python train.py --num_hidden_layers=12 --num_attention_heads=3 --norm="layernorm" --rope_theta=7580.0 --attn_scale=0.177 --tie_word_embeddings=false --init_std_qkv=0.051 --init_std_down=0.0104 --beta2=0.99 --max_steps=5912
Each number is 500 + 25 x the weight over its row's rms, rounded and kept within 0 to 999. Layers, rows and columns count from 0. Numbers have three digits each. The size before them is the row's rms in percent of the matrix's.

# down: layer 3 MLP down (transposed), 384x96, rms 0.0546, rows 161-192, columns 0-95
# up: layer 3 MLP up, 384x96, rms 0.104, rows 162-193, columns 0-95
down161 098:503500502520525511497538494519508517484489492553445496478490520495498513491513486493519459482509511509475515473507550471524495495463527486502493456488483498483455477501545492542459455446491539514510514467521522480510536494498453538511503537506460511510499471513498457471485500516507569480
up162 113:469526546477522473502529519488537504492503478519477496477525511482526515546463511454474483531461509478485472552484493494487496499475500484524509528521515496488525520505524506500472504460518483470530505491528514523464539540475433464548511507468531506516534501503525472496546473505526489532
down162 135:528509510501485485518523493480488521507500497517480522498493507534540504490517483486510555493399480477531497471481480603517501482492513492492501521486489497540504483481502472450483494479480555474501476515459489488532490509515486535468505525525496528504476511495514523516483508505493525471
up163 093:449483504510513499499485506460472475550479526487520469468502467500523492519494490519484495527528518466475535466494492479516432532492507534562517519472500537511476480472566497511497489486493498526479463482526533507477493521496472499492497500546541505515487515507510453503506516557506516510
down163 088:505511510481494496529505431490514517512455500493503497479489482522475484520488512529473506510512489456463516474501511428482480542511561525460487498463473551528495455495518502502484479515484505496451519463526517520532493530510528486540511514519527533522489525499505530517473507540494489530
up164 109:468478477490498484486494519482482464560474449495520533492504528487530477528455498477501485530499525498469553512479476463505460468494479512530504509479510523522504454517531486546492498473532484505505471487530518508499545495478487512486499512540547481476513489499514432513519484527544509514
down164 080:485555470508551548468501480521483478517487495517500518551497492497454493505523455512520494516511526501445460540455522444542505530508507480504468481509501506475463498500528494538504492479485483474485509524510508502486526486506503483545491498498502510484478484501514447456477534530547508498
up165 069:469471509496504500522515522474504498524468518508508513493487497506484507556492496492500524536507541461454528486465466459528460496492482557527445492503507516488477487525488477549514527501541448489468461481538506503496516532463482509528518496529493515487522485502507445466529477509488515532
down165 109:455476486502500508507488517497498486539465498504518496494487502500494517515490500494533500526517537437460521486437513446520471498489493524518456470499505534472490490503497495564514519491527450483477468480553511501509509520485472513563518512521477524504509515504496425485514489511495492530
up166 096:449528512482517527522483535466526481520441500513472484500469493504464524538489538495518511545504535449474483489490484486541482457509538554536502478505521559504520509503512479503506507430477494485501480477511525503496482501516491501501515515530494501470497487465527492471542490509520510531
down166 090:485479499449494509535490526432485500529508485520494499466503503495521528483485525493516510500472561514518487477486515568496509463504472529524517494478509535508480490515539493471535519479452513446522489494463484533512470479526506528540489551495472513529516475480489508491504451517486489499
up167 107:500476444497513483509507516481534504542484541509479481501457492536497516522478489488518520543524518502495499448483509495497506472492527526529502460508518518533474504472518520483507486442561498465479453512525540483459495487512485496486510484503548498475463493453502480529496476528493551518
down167 089:496528491523420484525465508516542505520478530484529521506495464499503487500492501470499513486502553452478496521490516513489486481519479491484513495483524482485489494473484525508542478504500507501510491533490515486488514483520488557542514495474517508521492530420437502529480486537450481532
up168 098:525485525483538548514499501484529541526507502448493473498507468500501510552476499478466517505461500516473468507473540440478477497501485519489464505536517481531496496488533498496483525493542446473497519484503505509484489513488431522506488548565498501511482485520496471539515501492497478496
down168 115:504501529484560545495510517536488488499526449472492529496495471510480477487536533515523514514444470479503461517554522474486517505487527476503504519487518526511511508543517486454470518488505524516551467491514554483458476486547484499496457488507501475459477520495506487490493492476469519506
up169 099:496506500498512443533513490491499521493490494471453581490480513513528484545512517497494522512536561496489491487486511479491527500537496557514498459551501495475485526463510509475484549498533468446513502517487477483519467509490490524482488509484512480455480509470486478526519466516497473494
down169 101:512483483498444502474511510465491516519457526527471495497517548452502502505454518476530497464491496513497537524503524450460517522470519459527555511479527477510511539518455498459501494512495520515500494550526512468505522538551523522503500488513488492477504504475518486519522492492484448495
up170 100:498500481498503458497519516487481520498488479509468486469509525481487530534457586427482491516506519491481478481455508459494486469502504514491515497544507526494516514469520494467478536484539459479521533458520486493510500503490462530534499507526487543500509528505542479502516489500549493509
down170 123:518511515474497451491537509495491524464524492493474480492487550527487477518502500465492565507486503458475480514484518522509467512479498474493515515514558475509495488462506473456460504473503534484533512562487499497532508504547465535492534503493478524496496525453525508532510455500505484535
up171 103:480475529505509528500530501467545497504512488477496475471515475555518479526477492470482522526478519518477541415500528519489478523466500491528518462516535491502500516510537462514515506522531478467444478508520510473457525484461492486489518490505515467474497511461516484496544492485481529509
down171 108:562521487541505514510519511532543489482470522491534496504481496557506482457512486496501475484500486543480531508518466510495505494506545484503498521470495497526493524469502504491426485468526500504486485519511472527479497540540478437526473519493530483475509498468500486521496491446494470538
up172 103:514440473525469469482477532508502477509500517459496499520430510464523511532497461516460527489515543496489525500463484510506506475455496509531521463469505556510512539506490499537522489484534499494458437536486512452492493490520490506494511496488488481495476473481478493520501506508524538502
down172 072:506527513508532504472545554497461505512504493500543519488525482529480487512500512497522499467495516498470486469518492438485516515547479520538488505524490449536538496484493490495496511478455518529486516506554525481521483495486500499475510429534499529487523504487510498484503459493442461524
up173 092:475490487492467460478506508455513528529500464478467519487536535507523481479486519537523495472497516484471514479475432489525510524519533502489511510479530478501468502474472504516513495517508478448503480474499510526542498530493511505539517530477520579499545487453507496489485484500542470509
down173 054:546493514530547477520523506537534524441470492474507496502489537498511526498513515531485496548529516470477518462515548499496487474441513463487531475515494505478518499528509448516466509446507532524472486468507484483455522455493482515506478483484508480524497519487477492507510486493465524512
up174 099:476502510438499512477530534535474527515523442470502496526493471548492559509477470509504491534475536511509491459476494471504458523502481527516451477486507506515514518502480519574495481495526474502477479487492496512521497471502481481499536464509524529476506462519502488523493497493524537534
down174 076:498521502502520510525514466504484494443522468529462471510454537511498478465488460503528478491521547503486536474472530456505534522524525493507476495533502501491509527478501485444513523509509544520539509483490474481521515501508457498521470574511503467501534506510518453480486494518505522476
up175 105:495487522478492539540507508472528493494481498485488472459474494543485512530462522511525500547489528488465494494474531486500450450487549529514472528530500502510473465493515513541511500497517455500482476474506531479531479527455441530498506523497484533510544492488513488507511484474505537542
down175 110:501517509502502513525495524509531526493473512485522464466457498475448505515485545556506502527521533452428495520435525421498475495516504488501487500496510509461494522527486508496516516513517481513496478499509528468534472491508459498523505512461496492546473511503503480513500510518534484524
up176 104:479508530489494534515514508441500501494486498517485529488509536510481506527485513490517495509517539463458503483491457476539501517419551547528489466513491496514481462495523500515475502506516473487489503512544495480499487563462463469513518495510506546515513508459524448501523483502502526517
down176 108:464491521516497493523529552497475535508502535526493476524462494515492517486499486522559518513519548502469493482466525484512531494450541507512493450507486495449500516500511493509522482442523504553495479470506511494464508495503523505528537515457460494509479474530462478489500471483497455502
up177 091:514498516482462484511490508473501475476487467484508497504543513494531523515542497467543517525518512473459502528470464510518504461486532504462460487510516516536504460502488458476548494517560467509472534452514527497521501482461439501519485518525496494506499470478500487513501441500503480511
down177 091:504475499530479520487502506537466513515540517489496565579535501499498458474474488547531476470480488507475473502467468493473517515526547476527475466499542488518530492501502484510468504475506523495497510503502493481497510486465485449517486523475457526525487516511510507534500535470506489544
up178 091:477522468510482491526490485441481448494489493535500569512498518473522505527536506496508513479525488477486521502483474488523508481443506527454501513542498507520529479501502500513496520512519443515438520553525506482512488516493458443484533504501558532500499505526505512514496494511516500498
down178 076:554506531478503526485563479574481519506516523488484465505503492476494497463482478515481504476499494565479451493489457495480516516494534469519495498469516511490480481511450525520551466516492518499489464469471505481532496542506499528502497490492531503540480517486503532483524474513473484485
up179 081:472481485486484486482495525488507518540488498502534516488483498532499494558465518490489488525519543479434520503433520474518471467473533532520483507507526509492453479529491509540509496498543468495458499493527516475534516503490458522536515499519493537500507505486479458500548459516491513522
down179 090:491491483499507484513478509533522492537489511508518497519474493485489499495503499516539500494517543444450506510423545441528488477482519527506486491482518495479486499519498498562501528471534489515480489498524512481539495473521485515562514508517492522486494523530469437478477484519490456521
up180 109:483501524514501456541526525518494476495450478520488519477491500502498511534488533476475487510508514450484501515454509485513431442494475511513483498553558508521515529491481512482475510528503497460493529463497487502512493467478455506494532502513479543521514510505517505533521492536551464494
down180 113:438515502518520494514517503492466514493491491503485465493509513552502522521516495480466517506482507451512506538532500512522473509547467503505552539510549479493499471486536472486466460468463500477503524503482482478518510529474471479462509538505495547502466524489563487531515502495501467480
up181 104:479503521473477508502501506464500513525487493484506545511463513520535502516499493470510474531530518498478550476474454444536487492457495547526483492484480526484461480499516500553484520503519450480470472509545507523493512541469461473523504507477526505490509476488509451496514483512515518555
down181 098:497521498512531513487506515515505489546463490505515497502490533478515518494479454497512462514488556429477507494453516459500509510470514498505490484488487512478482473515504497592510511482503466518495515463545519529493520499486489501571518519484483488494526478496486434486501516519492489523
up182 109:513492544505512511528525496481473478532438467537467558481480511472525526518478505503499476524512506464513490476508495488505509424506462505518486496543465501466498484482498476509464505489501496546512517451526518498529499515470472544518496509547530500465504512504499502492547475525533521501
down182 158:471544499467477518513518502478487503501496453474468496511535479518527491503489501497432501496513509501506487476506506520524502556499494518500499510449474490466489448517500522488491525446478455470528498512522490521541524532547447485497476492560510470496519502532529490538537493516492503513
up183 134:478526494493472486569514501490471523494509488495483465477490505546465517511462535498480514515516531466482483521491512469535474451514496512498497480509565506507464526525526468493517534507551469446480472507503534496479506500521491511502516517504492497498473568481476494487541484485527473531
down183 136:501502511496516480553491487495500518540529468519512501473503504540483549511514488491496506494543514464489478488484519476487478479507473502482459456494558505484507525484512483507544512486459481495477496476500551474472499502505493534504541515484456471506516581483470445504535527498516469497
up184 088:498508532495523503479506515480547524495505544508511475500486464523499487540476490490491538509476497514497553457481461496494487493475517540556515475517493506522475500517480469527516504544520488500451466547510544485488524502504509460463483496490485477504464482497521462494554485467495560512
down184 100:522522497513530538490522511567501497490524502466520496516534490507440482423525484501538506465523462566504508490568536473468494492511522495481486494474516499498513520517483461506490487488467528533495499529488505489487505518534493509486456517498493494473489493488478525507460511477479467495
up185 088:458462524491500521518491531474506489540470509521504510522489493530484497541484507496511503512517536471457538475475476455533484479487492564557452481510507513494480509482495457539523517486559450467467504515515540507475533515494489502528513503523512502499510502488487455496510480537500520527
down185 085:466466480504507495520500496504497475561483509508513486509480499500486523504487514510534508507497542439472518491438530446496495479497482531519488491519525533502508480494523496562525522498514437482479513465530511497487515477442494523537519483537473521504492517530483435497512478523495497514
up186 106:477468501513516449468525533510539449523448521519503505491471497484521488538524509481482528506486539473438502508506495502490501438478498494525503514509529532470550473470517460528518537467513493479502480512514550516483493514519454500507511497490487482481518492487485466500526477540496526534
down186 102:511494505466498513521516518530511519520512510505477538490497476565484497511526492517530492497503517421490514451470457458480536495519549483508487513469457538474448532484474496536508519547477484546502546490497489467491493496481479500510476482492470539513521513484495485523498490468506500493
up187 094:475490520500476535516499500466500495478474486483493510494518489520492534523495502477492509533507551454448522499446518462531478476484484529504471509470506547476481486511505450541540525505527455461474475463527533517509485500479484515517527533508515542536496514498493461510541470519480491524
down187 092:487523492514512550519501505525504509520453502480508513497482510502477515479510500506554525491530545448483460502435513435505494509498493494514465487474477521476474483524519474555527493503484482485506475503529519522517529492489500518520516551501493497515451477521471443493500499526480461542
up188 089:510538480504522467511495498468504490491500513490481548483439515500461532520496488474495522512514514499467542505488483455484513490481476506475445524540483510495502483503524470547480541497507473465502493492530493526518523545471488479471478520532530460475523475492529467519536514560501525523
down188 127:498530498507499481498517480479468522471494510525508529530504475483484520478524519517474486497497486536472507518509513442474528489515521517497520490519522496509513528548489489505474521508506518488499472512510462494461527495510531495410399501466499489496504496495524515565496535480484492517
up189 097:471476494509479535494488495476543530467502498501489471522516475527475527521481561508515517492488552456484493511493473495501489478460476516488491453520548508493456515527489458531541478530505514490473485498515521454497479545529503522512493465479512534503483506454500464520547495472475507524
down189 091:464458508492456497489505510452501486480477525529491543442478478516526512525499484502492497489492506499528531458527452564525474489458458504521483479490521512500524482491539493497475521521509482498512483498544541520523511514490472498520491476527494502494507444488496517516542515463516548462
up190 089:474484483494494512495486520498539476493497460527498527497510491491513521553511488444487518492456544515508525472481475480489478512466516528523499457497552512517534473458485521499476460508555495488473511490503482528514482561491494488514471482519486508560530449480513501545520513524506481492
down190 117:511470448491503486507516506565550518449473535465456538497506505508497483482522514528472503506425518512547484514508502505519509533534508474474472546495479485499511491536475510464509481502481503512482498503489518511522495518476465498506465507531512468535517483498499551510500482522456476478
up191 100:498491531445513526469536491480486519473539478507494463513523557496532553516518499509490487541470484472472501489475499486498516486473503501510503509561477518508535469503519476501513477505524473445487490471526499505519490492464434487524514536491497532527511453482501499528540481516502494539
down191 080:511465510514499496479517490480525520511521496567513492490523486531541479468497530523522500457470456492494480489496470515473532503500512503559443507516531504547549489518447462484463478467503518495512486514517521471525474470455470531477507499506521507474469522524515481521498526484519483512
up192 111:451447494477515504510478524479537514541485492482470499482456469508517518493475473515532505523535507475500479451491462473525473504492496578529493507510509509514462486477516500501491511460512483517501494499549517509457494490472488509482520514550530477484477499451506486522530505505506547545
down192 116:470488503496496485563500501525504474507482517496520489529452485495465482515510505517476524525513492468487446444469564497470466498522510531529518519466476471499488477488519499517488472482487559522479516476505533535518517509509478518505527513500458549545507490476483505511484477546473505528
up193 101:488468535510510522512534570476488450523486485486483521513450526496512517540494474461516535542499521477468478500462510493544451463490486538553502497484484485528517509515534495511478490493544518512492500483526496482469532464454505502469507468495496492477477509503551484489496493515521500489